Part of a small language model's weights.
Size: 10 layers, width 128, 2 heads of 64, MLP 256 SwiGLU, vocabulary 4096, 2.69M parameters.
Architecture: RMSNorm before each block, rotary positions.
Training: a variant of Muon for these matrices, 5001 steps.
Each number is 128 + 32 x the weight over its row's rms, rounded and kept within 0 to 255. Layers, rows and columns count from 0. Numbers have three digits each. The size before them is the row's rms in percent of the matrix's.

# gate: layer 2 MLP gate, 256x128, rms 0.0705, rows 122-156, columns 0-127
# up: layer 2 MLP up, 256x128, rms 0.0695, rows 122-156, columns 0-127
# down: layer 2 MLP down (transposed), 256x128, rms 0.0612, rows 122-156, columns 0-127
gate122 088:159140117119122107125106182159107144173104139076135088115145135201128143096118151149215159136101091090163163127096124143167126113062156153116160182153184071132123178142057130127088170106111160141119156119147134175055146137125152152115146171112173106052069157067110087199160132168133157125153171118106151130127104135112159161144095133090098120150109130146100137072116092104119150157182
up122 095:184137131184173100145060152160141176148086104127151126173143128144100143137117118078122135122142084167139137133114144114183107138139090113095135059077128133119192113133084134129106120095078161080146172134062137133116116151132176171148070088160140105119118139150117156182131244127080100115119127148139110152107123079145224158159153161139114064184127100115127137135142151119088107100165
down122 095:124113107168177119099105114114083169070138132156150126134125115148168127136124115053123126119087100100175083119169147108102132137191136087149102065129095188089129101083119072150126156125092128067093141103088110167161184174126130107162078107168091149158107145183143116054084169090157083121080118118157143119146148082133148124157131114196121170117115148093171072122092161191158114106110
gate123 105:175121216116119113194150091149129137148156160128130179143135071127099211057119156115121131153105147181105096123187191125099099150093145131173118144122128131163131124180098155122119129147072131125141141151130146139128149122177096117135115087156071085128154154105121129097167104135099216154155156110110120124155087136147139153074092172084079141121125064149108077114047081135143112103163
up123 099:129090120107110130069131112114088130124155098127148052093130179117122072190076135181160097133102139088141164067122115125132137103132086158108199200194143130117147128158111180149121164082126130131086117103149100124108133104071107178143103142075126154129127144136135145141077166065128100071094170094139194091107106139108127115131097123130135048096134141133065158133152124047152120142110
down123 101:197115099145136092127157069138080101172126220158160203105103104146094142089127152135186168177129142022133091122207125158118130125135129129111152180134158129115102126084180150137140125092113158122097130142098169145110119108085123124159130168091113111132140154065136134139113144078144139179150128111057165150131125097129157101142104081100100144092144141185115112127081103080114128072156
gate124 090:109188178117133077140104132129121111111110129109131091133189160062111155183155134126134156132207120149101170119119119157118125135121098156141166088158136120075137152120113112118109111222177160138086160090125046103080133148138104194084123079125080133103111053167138155140089138119083138047132098115122128122122117162152108090173152133130140171135093152115055147120170155077107165145145
up124 088:101140149122184108089140127152095043135175114138118114118199128141133201130126118161135156115101133136145156174123115152113128111117081120149162118142140141120138132136090124085145061192171120149071105118152090085139155131162118167119157073145131081095146098143138179153124082133137150073178099076147186141145181152105164105115155128137200127138075210132058174138155124082145086162102
down124 093:123132104084147116127159171070128124174119159129141138106168144090128069146135145024161103071117100129099109100175072123120183150140087139107146145147157176163163180142099160143173117169102092100148110118117156114102091111119125071172135173090111098147103161173155114154173219198129075159089121105169125096114135125131104089081149083142198129104111119135093092119155087135129123141140
gate125 098:175152081178095029167132165178062122141215103138154085149116131117137122089145133108153112098122080145103133095057183117165170058138149141146035100133139174084078127137176156135162107125125191128148129143127124114151142151119084086121149110090139169111097167135121140135131147155111076118071153134096102144130179114097093098126123159153099097114082121111157123162130143124162155154147
up125 098:052114059220153127126151124193087108136132120092158164119143139214078142131128098144126125136124109111105162101122090067164117132111122068111116122126119134100095086142132114099158105091136148138131114139119163049135165136093099064105096115114182175029150177109162145142120135129128137169113117147132160177108130123104134157156181096167088142166105148102129156155141120178088152088079
down125 101:109112161090099165117102133136131097097130114163092173107137130107163143173100133043069160085125255133084114129134126131103099120113183170048125122148142150122183158189106099082150103131097107110110190146114139172116125133107155154147100166164086119158112087135150083163117112173089144167122111101130129098118075099118151058109129112151132126108149120172133140147128162109099141122087
gate126 109:142163113152172149139138117132131148114176118054118103170078244189090116076118103151148112123058170108117165115091165108093107165123058128128105108131149155112139113133161144088111131132141096122075118087090178145099151186183161084161164137179177103077133122105131128207114101074114109111116115128178131107157153180143143162173157101116143130166098134118108151143182115110125113109130
up126 102:134116088125091117159136087147186218152154120124079075141093129166156129110149125156123131145124113056177177072106143181136135087112115131162176159134133105184106155143121152126130101100134108144118033156104144148119097178072152159145176129160142130099098082092125105063086108123130157133186162066110119174071151122108102141123140140177155107118150126057145122070098071122104136116131
down126 103:121198135169138124112066185135139117121136112076120075136136167106069151124130152105096137056089215111128105152096181108123064148172118090166118110152131116134131153165134128117137176129145083109103062096112107156166152154211107054156095118137130162165112125151125133151156093119164135088106099168105066127098066182136122130101179098146132074103146158119129154128169121119125091097169
gate127 097:162114187106149171109096162127142139126133106137090148098104087078119222140136142132182066144128112167104116151141145102128138128083164163104185161153134121106123143161128151099174132175127088169138149118156167195128096169146148156196158133178100137178080135109180137100165134168196134085108137132090152210158103190137117087106161118143101160130089104137121156083075123101178135108102
up127 097:124097130136143086107109087157097146175124091087212071169141102144102097096095118106105131148127073137083167123082121172141137100124130068130053059077139119169111095153117130079114136090105161086146154172112150075125149092137177133079106147134169104098156110194134115113151115121105102139124120161128163104112108101182166185135156180109137078131152174136147069140152170204157115136140
down127 096:145166158105148165147132124148159136187107103112143074141104129119036138100127102128094134138161097085151129107189172143124103147209115190147099198084151055119130150134051096085150172127053135111131144119093192126115120177166149155103106094160137142103103122093115146129072126152121095114146140122133132073106184163188150174148137137176135122103098165116134157151138168147116126122182
gate128 097:095154103097087152128143218145120117107151149105132103114111080185203104150171114128076104101092093140107076148108173169146128090105206087135132132126115115094056128108139177156097114110127110175140152092121049095213171144136091183109140104150083141163133123147144122144131135107104177150187158153132154155135138085119081135130124095184140168139138091161109156086105160118074144149137
up128 104:103188153172136081064114088082130136104037134137141127150113136137114066100130104121108104064092150147143125124108086073102151211148078109127101120118125137178197091122170124111138047103147128056167089140129065176093099145115135164158090145159131077144132114090126115137134140144094110113099150176146112080141145161068126132121138129130102141096120092109083130144123069118172176121151
down128 105:060194096128117100124152131134142095151110115149108083121155099116088113082118068186086079133085164148096138129121163143177111147169158113184163152087121093124147174107140160149141095087137110132118162097129091160192144154132074151122085095151113159139123157162073159180119095105129114064101130146132167149139140072070113090165148114182163109191121110139056122080126151127160196125100
gate129 106:210074134118154124140161123116148090137121127147117131056115077112085163128085108145098104049182147157111115139163113099117105157083120139140091145169153107112108090180094144153163120118095079089128146166214088096086101152165118098091127099110133145167122140084099142106113148156135119103123105137110088117180120131176053133087157165088070121150120110133133109124110116140228192159133
up129 101:079124154085125129064168141197089055146116159129110142102111156163108087139162114112065166119107129113176107098126186104161115137069108158168123103178105088136173133131099143130133126157127150128045096129137112174102101131100091093133077136172149168106139076137177176134065163141131088129057134136064084095168147132083115100109122101125098115109099136054125118141175114148152112170131
down129 103:196075163069133116094127123146166106126152154105115177096124088109151127120105114153084121101109170134144113139167123110094102133080150135214125058143108152108144097098128106153106086097132121037106146143131033148112110133097109099126117090095126147125182091136084111111077197126149137167132128127135104123168101099161101154075137116087078062110176105102135141132202130142109196112108
gate130 105:105074126133091181091165158160165099097147162119182087150081057151135170122133157133151094212089135164157159136147126120116132112179120139108164147157152106128117118096132144083109085072163119132099165153195065130114130092144091109099071100128098129113158074163100140191154118173150121173137122081131117067156142123087141101097151143165095207123164084111155176087129128090097135129129
up130 093:166105210098163158139112171147159148090098160158153071120089102184202150142133175134144126174123089149090191170108126166190137191142164093118093185187095149124118176105151142096118142114132108114114181161141129103073145121140114091128146187112149112152152064141138171098148112183118108122081109077123162143081158148139111089118177183127136127146098096117190138096147114098148135123134
down130 092:133074131072080157043154120120138128134157135128172131112121069098132140152120164096136125190097224144131135131198108112091147104117204095132142138161162172140110137061148144071148117117120069124104134146121089111123109091181135098064102145149106130164136152187118132160159139171084118151168141163103113120133112117143098168092098069121094169098165152097187165065115148137121146153135
gate131 103:100163145145109151104095073093150100145122125147128162127114081097196198097125149156100157162079170064102112166142120245117133070179151130154153167151137045174126103131116116159153154106167087117114118118086081141116108098194105109117092142158154078160120086129127141076150120154131189141146109100156100109116139096109130148084135132107126116119216141127126140125112085144139182124095
up131 110:120126171138115138184094126182098174109179085085143086129100154135116072153112134116176093107160127160091133093065115129155083158027132114105143101167123107121089115163189139103100159108079130195160144156121154108187167165089120127166162098124072197102140150109154131139084151136133067150161093141186149108105137117114099109151132159166123089105079125138082093128157112122187160123141
down131 104:196125181153119156163126169143167139126153135116168110132080093116101095171214163121170156170161122152086130160141092156180104147084076124079106126169163109165105070155150106129193121121104054164163175133159108132129173145141181100181124148142148131071154110092132117140097125084150156145130150121128129106126108127142051083173126126053152143134101104162071074132111154147151134107149
gate132 114:165091152129111176172115133117127218122101202178124063114182120089141147122089181106168120137167103117146131118132089139103158149111117105178096205151087124110122156133121100167091111134103125086172155133215118133125161117120156145117107102105130125113127143137114177099076093197144161111109116173175153134176122171076139114133145120172124106182108141158146137077172144157190159130190
up132 101:115148180133138130159060124137169198119117148100115080062104093126103150122129182133104124148201099135100126125058196150144142151136066096125089157132117191159101148123131144132119128178139122110146168158183155116163151194121159157144108134133052177087118115111125088118060141082119150108156105192117116171157094103134141092165124126118082077169112133168139157057123123090096127117132
down132 099:158121128150060150184091158171141115109186159147100119124077109149158140104136089163126141145187122113116166138120156131130137135066147161145143152137127105137130071080128119170130137106160143096144156162137123090066104150181136131097189085152187129164167157153070121170082096104058150119106060140180161128088091098123160130132060128180077143164133138071156129190126126188157125148128
gate133 095:090123126143110123129146118121131122110062171111096181062125100113158060142123101078127137134124109192136127106085102067120144142098093149103100133173145087055119116140147157110133112119081199065126174073110208112096170176154112170151105198131152159157051138066140171125126135129108094152149149146079173088116122112103135146122126148126125172158101168150125113136059129141107115158100
up133 097:101109183151098125140089108129151136103077139083118144078098109145151080135135104111149101124118135185112139100024114130111125187108090163118100156157149101083100129141113095139111110102123190091138147059084164131115186221130128162178131177122139141178086144025143181133115133140144107168168117139095156077143140104084133124127132153103122138197095150093107132128123112186147131121126
down133 094:087187111087120160118129160083110199139156145121107165158182162130180102071149140163109162154089108106152158161102130114082176109117085136127101093124170097178130155090081155168159150132117198100119140192130191123119167198151099141108088146085155158120102129138142116150195089113139160131117114146185121141181126111161079148091139124151124115130121143131158203103124137048093149126085
gate134 107:077102111174116091075144062102138059130129170136084144076117086178145133133123170169136126105080120147133117100142133113102110116146168127075183131157117131144167132141152153149156138123123074134091090076120085147161084167155133163126071143070074134178111127082176107139132134131107216102115179135104102121060145180115100147079136132185152142103154080105167080134118126099159143166173
up134 106:192130135116148147177101193160104118123155095124131112169151181111091098110115092132171080139162122075134148128088106147156103134125093123150107111108130132136084070066132101120156136162105168106141165139097179123060145142047130065120178114171149166079129146153105125166153091177123059134127079081159152108183112153126193087130115099090125091178119161167114176127156104115075120143103
down134 097:168144141152139127105143186121161125094110129135171142095127142105101086114142095170138073127130155087102143114088085105160160126134110120078082171186179092143163104149125100053184173118098126117145130134200136133150124139172162103165130109182144143100135153074088081106168134118091154166169122111077110102148065158133177073131078127095094084129171198213160136111117116114088132144113
gate135 098:114160104144152104119102118062068142138156152124104161175147104122108115125108158130137181190082137124125150224095094116115143097129114154176096134191098096146106137134161098162125100092201062157113103101059185106112112094133075102076122111143126109139157119186113130140132164122121149131153156077111054079080157131148107150127045107120088139108148117098118081092170119134106125160092
up135 097:074193145108145081150082119098064100088114172069120101173115087154145106123133115113108172137212118132125095191113125133129157110132133175138143112123107126150144118130103154126080130147142106187154090062129130120102097156081134128116136139091124081123185217139102098169099155098124128126084139159069110087132099165138086122143158083038081111106132097084116116068121140125115118109068
down135 101:137107116139137162157132131168128112136091087092111108129118136131132195056163157129076118122161137150137143178095140191098186137117067190138194115107103137149128094134066141084147059134162134164127038111102096133095118160161100135137139099182115134171180183149094141116104170105116118158088145150132050110130073164161143076121088129063110119070136098137129122139145175126131132116088
gate136 106:131095144115084164133098138055120169086126089196155110116048153154149043074100177133154125124091116080124105143098152133123108074156155118154140172099143127112144125142099105120105121132137108100106145145134173130058134140134146056137075151095155090158101055153138162075132151087144105114163127111058114102154170081136104135104091110126139153190151122145100103186099114136100200114150
up136 103:100168108121101085111094103154137136133117168073171119124132128160137171102086145142180120125151185186197150155114124099179076172141088127110152116113163134123076116143155116085119057096096117138082093079184116095124154141127153146186145118042102137135120115076129113132113136108083117139125130136046119145138109117120053147174146133186119131203153172128098118154123137202121142123072
down136 103:148115120124115081130136152105144123168127161156098158058096135146208149131114143197149140138149129157118153166114113113128148155168072146132130120118188115125102148112123085114106127105089159096122119100134079092046152151130124078144093127097136106199154145112110112154152151107133107114174158137174143154176123162117048166118143135141152134177155152137083122250155144230109106117154
gate137 098:068152134118132149083198136126140117119109155169175158108131098124132094071107163123108102188100120113160103162194115176060069088126100101114185156116163171098120093132128156109063098164133123139081180157100127094168124116149107151166097126129145108045116094171132134140144117106091177113135114174106113097131162118158183143115103145138129135158157098158153139148232180116135178111156
up137 093:134105129111122146112135143131125132116158220115131117118097072093159096157129142133097120121150122099122120131135102113117108116106189173117112153099097173168172185165160160128092165188162110109135085143109144171136078119086101187130168121160133087211078088143125107071180115128104127116099198124064092142155126161115069129148088120129150139081128166136111090077133138134183130226094
down137 094:125181106101158071131103127078152139154108079138151142115156127141110088100103117083114113136079196076109172139160121133133130151094105080082102140087206184089110126130141085077207124148107082148111151097134158045136118130168137081106080121127128170051131127177129161160152144210112110139154097162121117093060121117134143160112153088168128092133142082163110128148136124116123129075138
gate138 118:151149148145141089128126141136116103153170114160115100153137168142158105164152102210155080168113157102136138137123091121121159127083135071109142120095114088103065162128051162108126108144152074137118132107174152135088124190098139129112150161136085156087175163116180091136141097055141093094130155122130145123120127088179128092099110142085193075135118079130045180128125090080205173109126
up138 113:092136161149111113122117127102170110132142065105120108153116174166125097151140112131145070151132175146127137095152147100151135150074157128115105117121119133078086146123072173033128069117182116138104162101111157133113154188106152145060162124117130168098151136067136095162152051114123092180154150110156148108167140060201135134082140127116151116132093043166083160090139088110168098108125
down138 108:144083203119111096143119184107097166121096119093115106148110103134133161126096145151126095142115135108130156076138079132098113146109086070129158153103163097148130178056058071096134111127143068121148147096088107124087151131168159116171150130094056135166154146106116132164209068144149051150197165155137147126110087168120119118060134150147158144141110062133119134098098145086127151117098
gate139 105:145112193116233101077125127126154180129096130149122150099138149135155097180123087114146114148177114137105146123134156134145118201105121190096115214164089111130139143154144133159144192138110124059134139128133109093111111101135130089129129166181131095177087143180136122134141157078160090154136150145137048130175099140067165094155047149128139147144100094109135159113163099171105083162130
up139 098:119201146144095094216140137160117101113179160084077127174134074157089119109133127156066133135136146099063113134116095147165094093146132151157106065134116129141071152107196140179085091157124166146129133136116174156166099144113146157154132110159141081141122117117125146117162144158043145106119167164125158110134063173163111157112133075104164072145208128158115091121123154124126114179099
down139 101:183157107136162122158079115148106136142147204120058169181187152146124071126163102144113165152161089127082146157206142139139085088107091190117137187094102078128157119181128064154113056123079131155136097170162110113170175100099135160146117100119117104120163152153129127128098143090148129139110084129137095134137103129168136099129179078066170076137099129121165116097150119164117139175117
gate140 098:208121190136088166137149161079139113170173105183093126111087125059169142174125174088140148120131076148093130161154155128139174126138113150133145117152147129141103158161094111171119138125105111088107149117131172140167101144159140131196142067138110114147146133067108123152124110089183150108136138132196168154060163137127211220094151148115140144160131098131137068118136089127125089107180
up140 098:163118151136163181124153145094127112113176096080134112120089102114149116182156122007138094129088104170066125132159109060158159159089148091204124087150165125142122140137170088124168144109090151098153164105166134151122099117073124179106149100159110128109026129086121085178105125161155163106134102140140149131165099106127171183097143139154096132143105089110102106155092120156124143148167
down140 103:088162105125122103107092084123130194161134092107151179110158135119130122072126139164136166166082121137189081186086177174157155163094143127152129174099103112128118095090061139090106124128134121165098154200112085090099189135161132105139122133150120092160211119184149164114153083156097105173157088075076140119164113155119127129149127109141099140051159142135112191109154131080124143093123
gate141 095:151113128091123107098117147127104099117132131092140155204052141072150134162132119135145143143136126152059170108070088114123145143111154142134088091074128181086116068116116148118149133175068159148175197144138105157119129145079069121137089160134117164099171183101087084149133067153108130155119142161104160115087058159106095129162117160115149147145138155152133100049042119132132095140142
up141 088:124124127113079111100130165124153062145147153078138145174121112159208121128145088135088204163139100140106123106085161167073159068205134102111186068129099151132077126180129120132055118126174116084155144099151086119141123133117058096105061163137093173134106110150144130162128076102109122135140167112086151155155142126116134157111110123137140139123106139126145122093137150099140017121166
down141 092:143169145156137126108090187146096095065128175111173137096193120161154128093166118132130154086055185166103128084151157065135167111097093071127158119070134155109115127122123164126122083158132154119127131186150148147188146145112202195130130110152163165216111130161130133145152134131153138091088102103109127148126131217147174111099121085109153087100120142146166161152114127112161180143126
gate142 114:139132057133106063121131177123121077158084143086110163137157189104128083090190139165129161094094120100165157091143110094141171143122105142130176079085112189102116129116105174133102190167113125189108087167116091120089172170094154123121149143152107118120121155142155074094161183129131173089108178118098091127103100132151152141123130123124072161112105158138096107078105154100131063173057
up142 107:121158205115115189105113118116133152068143137223165072116076060121144153149124124120143105160150140160128084159096174156089071128138126113105091153172151082180111113157129085109110071053132099059171136089135144122181078102154105144103108091079132122144131100123101145147073051121115104146135131128120165149107133127136066135138152131129152153114155094130112163147154118147116153095193
down142 106:141120156184105157120133125145160163119203142101140133200103140069073095086159150158111136128136130217135101143146114132152118147142136130094107105078087157123169144158154164124126169132145083161140088120192084110146139178127148179120197105151115122140141126121119106095113149102171183049113163160127137099123119163173107188142145154088131130163104170181069080159074133084098095158091
gate143 097:139126128144136097128160102207112114121086117175142100096128191156168176171088131087174152084141137108182207127116177149126151097135105140077183112171163086103130146167113157078137151166136178072104128090139173129114157142134089082101112099062166114113102142125142145109139183119167095104127114124156130126104157123082133139092167176194149171104077164131175087163100113086169158132109
up143 101:142113145082163136113071095123109163191131112108124124175146147146118145175130091171200102120142132092154149084115090132153147102148178113109096091129074197178166115116120096102079128148173114140144130137085123144062110158155106126117123133145124216141121155065116116119126113117215186161185155149097120124133110131170146136122093027148149128205093079152147156133109144139148115125149
down143 098:153145107112167089163145165128088195101034115100151095083156139156152114106052132052127154111113121140127132136131137068148086096116082127135144090151160097144125154121114119160168146119082169124134163137140069105193122143091111110129123113141175069160143116126145150109148149140094084059119112123077160175143099104112094132063150181208121092131154147086122082168165147144120127074104
gate144 082:095159168107176153174116143167120140124133102106173105136092103146141183166099140167103117100090139172153106129109118140148159093060142141128095171076166165140132127152187124173099151068110097097183152193094131147141067125109125134064095140138135094138128149099103117120115125156163124079085073124113149118126155081085090061090195085069121165145127181110190136086127118124145179135086
up144 082:135106163131165118073109157098218144177136136101084141134136175099156112167145092144153130141186165137133150107178104150165148145148147177145159113173095101066165137131140053185150133168144137057125047151088134167152148112115176157132154168148111137156147112132137172120127151138136149118089123127179082181134140113107148161114129183140150086162174074192073105157181148140133142163118
down144 083:146135179135128100102132116101191125164102172141124131168077101116139135127133172180124147105179129085132084078147139183119134136111136119148200103131126131120135137147102074147150085147147205050072131121104141098183139109143180142113137135094151138119180133143214094088107150122156124149145148102203125147092136135127221127130127159155160101139106082148136162145184136115214096158154
gate145 088:163193150051116156136119128081076120137179119169064069165111193105189174132136120132189102164119111113120118138082118152130096121137122112193162139155132063110096129115120182127130116171149146109132136147120198104092188117163136187139122122157098177127066130108134098143082089133129127130107113154157151128176099091130124096133125196146112182158126091165163128078063154160150152127134
up145 097:119111120130180073137101156162155117074035080131161148112096111128103129146138148152110147112102083119103183143086105117163136107120162149123092063042050152173141140144162136114138114128119140106112148122162105094162087171095114145079133133083102182100132121174125119124146134115076085108172098152126186111046134144163090166179120125124142088135130179140140102149160161140055068141116
down145 100:109187133199122138201131121220064141040102195112190126095123083128101106101100169127098127108125135085145178119096152154159084104071132109133137072067128146153119107167149115149114097128090125171140175093148108126125130186092114135108104131107065167079152092158147124143115167111143099103144094122120100111110148140172121166150159177102137193143114140099157091117103119113084147139120
gate146 101:126161177153140160119098109127152108120163143167097116138096161151126139128081164123155160130132080147188128138169208152104124126147182134132106117168090128132083121132178208117108142143175143132152136166114169172102138036145154141129154138165138143137065121158202086154153128146124130107173119096096099167143111136113158105156201144091078176138143152118166132096047161062107088168151
up146 092:128140082078134157145133088085155073118122094135126187081150064145187122098080163153149162173132114166171165090179149129147145062120212067114139118125092110148120115157105162134114144097113112137131151083143089122144166071071141123123061118135121156143147092093168097094191100172069140113142167113119158109143163169084113077114119137103094141139144191113135077141084144138112119176117
down146 093:093132151170154125125141103139169105109120129118117124175121057094153178108116146169200137178178122101127100084187083178100089161169162100129143094126189148146089145155107123105154132176169089148162180150140115149163146084162132162152176173121144163161113167182164131152123172147126131152063099112086064088143189147152161146140131165107130109146199108120128141159144157099123181186114
gate147 103:134087130071125131144136156174164169116097167151105137161155116112118137141125169090129121188150118143088149150143099103099133133116146165074133057095169105152057141103153150097155075178104191082200172125162180134160134157158119165100065162177127103171114133127068097121098125168134100155183125166066138124127103144138080133130048135139113132106117107184169162108105109125151082091104
up147 100:123122103129161161081129139121128135066100119122136128116079126131208123132138116119107073070076157098142112117162108169181136126118118133131155139094186131182155102145192112092085107136137124145088097069170169164143103151152123133117155122158106093081111084156165149146165157127154073115131102101131107134182193101169146109130179093122188204067097119049147110160125152090163101184112
down147 098:134108160091130037121151095128161139143124144108193123122115084075125179111124133154096139138128109139098182119096071123111161132192099135113137165076131085090165153128121091139136099125100121136052134128131064111114144080088112154168147125121177129112111195034086113080184107144116146182101123121115096208109126128104164126105166123123109123148144113165098136072119116157058111137074
gate148 100:117153165147168145128116143149126113128121098157225145092112120152119108109125168177080151156147135186076048119111086102151116147112175174161109138167134131119075175151157116160144140092081081063170173109113163099155111139130125215118110172116125156192105128153149110086123136069151155109163084152147167139100135154168113159108172191129076176130093134119108141117132191095115101124110
up148 105:102164156153164125120100146134074112062150141108148161177138101146125157168133159091104141130125138188068077082079062171126083153106193140145175123134157142147122132117150146142090117062088069084152182091103147146138121170134131163127136119136086193209144117137127141119126112096136191167166119153094157084111118123095100183124146164135083160108117155112141110095091168127129135041137
down148 106:122092139131224116157121112124103087132114139115165134107147132123191114169117102118109069143153126131135151074155093187124079075163168217163153123126117139136117139146160076173112051129124118101130145049117078121138089161149126161106120140116114209097113166109124109093149116085169152145130162143090209123161139123131126137151137142125168133087103146037138136088092112120141114096177
gate149 116:079148074119111132130104132149137108081129104142083104098147111141132150137176135157123138121160112157168135152153143111196120096170121074131177153101092101097042154125133123143165113134089102078106115082174077098146155133175134100103148134095162184083162107081128079147144107104101119164119171133157129126126231145081114126192112066101168109127175174137152186129197138117133184114109
up149 112:157079192137154127121095148132084172155141146158138155129104144115056128160114155131129148133124147083138134062093098138086126184127104200088107127143144173205134153127118106131107142111140134107143095185177169205102145151102127191156112126158109064158170171139115144116053148157160085101160102102102123122097091100192154130119107126146131152104086093166113089095057126151156088167108
down149 112:166161121167162174126068157112114166080160104149053138157102139087106155165255163127127113165154127099068144148159153190113136122154123143134109100089087131134098149092179127136169160153111041125149107150165084175136086139109191145112133185145111109106133136164097080137152111102103150141146139105152162147116167129091070138123083090130129137131126131171190124140137109145123185148122
gate150 104:110086118154117155163042139107113131146153115138177108143131088080138222188193094115159132138192137077130110087158086125146154099107116137143104093165118137115114128119120076168153138066163134102146143178169137107140121137097134139174129089066110107067151094065090131096132171127103122109118101173094158171148106124149133125165156128078124056140176138133137067117137118133188101124183
up150 106:068130080155107131133169096144109102100091125122104089126125200112163089088094097133087100112115122123168211158097178105133106180160114149120107113083092194057129109153094143122166166168143087168077145137121123106117113157139161129160119095099168123139129120131112124195154144133139144219100129104165103112098131133177190169163103144154082161140133142060076094158123097082132117146173
down150 112:158116103076128149123183170104076145089067150176150149092121196136107119108152080114183129121131042159100139157122125132120040176116180121129101085115130095139135186153108177112121068107064173135108125147122108063103128050141121153147116142071069122124085170117155142142116093092096125111172101096115113106122092123141136139135142123119134138080189111154151059114159114159108137148120
gate151 090:155127145163073145090181154087119080120067149128100129066118129169116081094134080188088100177117101081119150152116115150111100125172124107198109114096137105121108095094104138157099126124186154147122106174148111198138127174157073193091144119171191073135155101132098219164134123150117121095134113126105164138066147120144102108142080148145172107102163130131144164187117087142142101125151
up151 084:104137132150118131087139149130101106077093127130089114064157095151123110126105083225145056093115108083149116145120089134096097124193160117168117111104133120138112159152122102185098137134185123151172153180182078190145137192184134158112145138190159092095140107168086154130102066131100133083179111138133129142112130101152117119098090118137165088095188135129163168169168104178153142156152
down151 090:153119158126135085075089149138137116106135128108135135075117111172182055164051091113152111142120140116179143139173102136118143119180159098170050119123138121189121124035185093148106123147154087107128108161074069138120115153096118109119161146141126120176105160166115146126113134111100143155120104090170061142149177113204113091154113160150125036147167144134118157162079132116152106111122
gate152 136:150182180103122135137197131193116049143141147161117118171117171155129163081080139141126108080106149159169095135125106088079165103132136115125122125091132084082096112159145159118109163117114148125109151096162132143105165118161116061144091157118095149126135149176133071052177140173107148126087180130104134070117178131073124141178159153105133176062085134145148090077093121141093133160171
up152 115:151213144116096129106146131140115077130122117129122101133117124136141114129154124158066143068137149121109092116117125091107110073146144086129121143137098100121097175188150167088132174079071147120133131136136113139186126144156139101187148208058099133117101118189111087069195144176165129157124202084066145074122129125087129138113173158149115126076142146107168085109082158080087131162135
down152 111:236135071111140150160093172109163101085134130118121167105108142130118161098099115145141108120143147126133116115115117115135137216170186082128096117147192141123118170158121176105110173138168174170129114126134094132192109172146137109141102125151102177156149116156125127128207114128177100142141166110078128182088139196125201130092165118193101112138152163051172109123164134114110140128129
gate153 121:158129102115110073173113129140129163167136145124138109130161144123159106122120168181150099123130177148169159153103173129102162140056156172140114137123108109127081164178115232046151146117165104174126192149169116122135105150150166176134086101145122063093082156188154136155117087098145096066116092129111102130178116101176149127127151143149094148106096083160123048151159114122150144161162
up153 116:139137149095164150151115137127131118170164137126106066142107178154122141075135173168094148120133171156130152151061112116113128103100143103127157093047179103150134165145073140113147104153130108139112164106149128143105111189110163112164100125156089183114131156161104090117070084101160109129170131173082128120140105039202122086146103139143126131143160043184088083076104087102128188126148
down153 114:132135172099192090114097128131149147177146181082100104126149119122182155151104157176150122175119111128138164136071125178129160122133154134086088189121116102128106115154096158076097134115117120114152217120133120178056148141167097163105153104157117091149165098130121168144111068148150106131086094151080132142096069075142122147089155160126053114120068086104138085107079165082163177111127
gate154 101:143146105147129090115158107162157144109098118167134123132165123146141132168140140100123083135120164177140169089124093107106161219129076159099134094115092093067124195172176087122092130153139120121071208140156100157108126112202131158175120088130139110089149106160132146127093182096086098112128155142144159181102194134111131185130123114102194124112094153069107147085105095118112145209127
up154 103:175115115108118114187172160101157099147119113144095130137202101134178182128174088118129123087131097143164150140122059136121144082094135096124160116140154130124117111149058177145200070118080107139172086108167108106096144145072155181132124055088153154121164141103141070145131104153133139144093142140115133098136136135097137120111090060150153062118133141104106167064131088204171155099161
down154 106:123065101179117121119152110190113051057163121103081141127132129108125102136179129169163124141154136152123092122118125151147100053196165166129142115144110085095116137094123039159150127131114131143102079136124111097125128117169103106119112161123096123101073104170120151143148170132147087174065129132160195114190097129135105138217120140128194157082150122158155137143112132119149048124143
gate155 105:170144129116128165180092169123060110122134134110195092147170094108184071094168142156167133127172118127089112119104157091133132112083157134177132162127073170114169119139107161141156171153105074149144083104128063106117116074110145151078160138145158130148058168145168077158158090213144095113170135163168099178104119135133097106130081126088076150134171127125111135099093102127178163139132
up155 106:156152108100163103113107147120092100120115144190166139137075180138107178119203150136117161086160188135121164115162065150135089148171157150120092093111121148116173155122162093110149148119093137165094081085134134125146076158149134126177103138154118139119102182074165121046168088139140164111095110148118167177040074129079135124125118121127116113107124169069057134141162097111167136093092
down155 106:140074145117114116104149064067083066073113172091120139074116156167139122154128123114098145087093146063198105142113134179130094119146141151138204139151135066088082098087187113143112092144138118102125174170131175194150160158120091153122031114157123145144121107109123085132106116126121124158124167126106120076151159106062109129148124157080106106108119169093121074105120083101143132121149
gate156 100:130067146169130097092139064153163155100135168139166131146112138144149148142158091076056157128147104123090119116157134107113126138109109122090058154089107155092173172100163127083158115130102121131159129152048184145140133139161150120117111175062077085163144122088185127165091066097136080121069107102143167149180098111136126148166203160131151110156127129122176143125145092101139069079143
up156 099:152051104170111133072128068173119119113150149156165137156100105145182162122185089122110142131167139164150105084138096074148115108129111063098098146149148138113162166145121095102139075106105119163192129117141158152152056138153140148102118136063102110156124155111150133131119065169127130135074103108092115137215115097136140117153183141166127092168150104168143146090075080085161071091170
down156 101:103114129093073128120115185110130114145120126152106111116155078071130112173119156082160126122129149127144128142159156135159216130084161151161147118179145104153108102114072175187143089139129134102094115113184069086067076114170060100164119079160075133141103124142107097141145148155118146164159116158085143084095111113125045171095099071135109150092138164103081172121072154136170136095151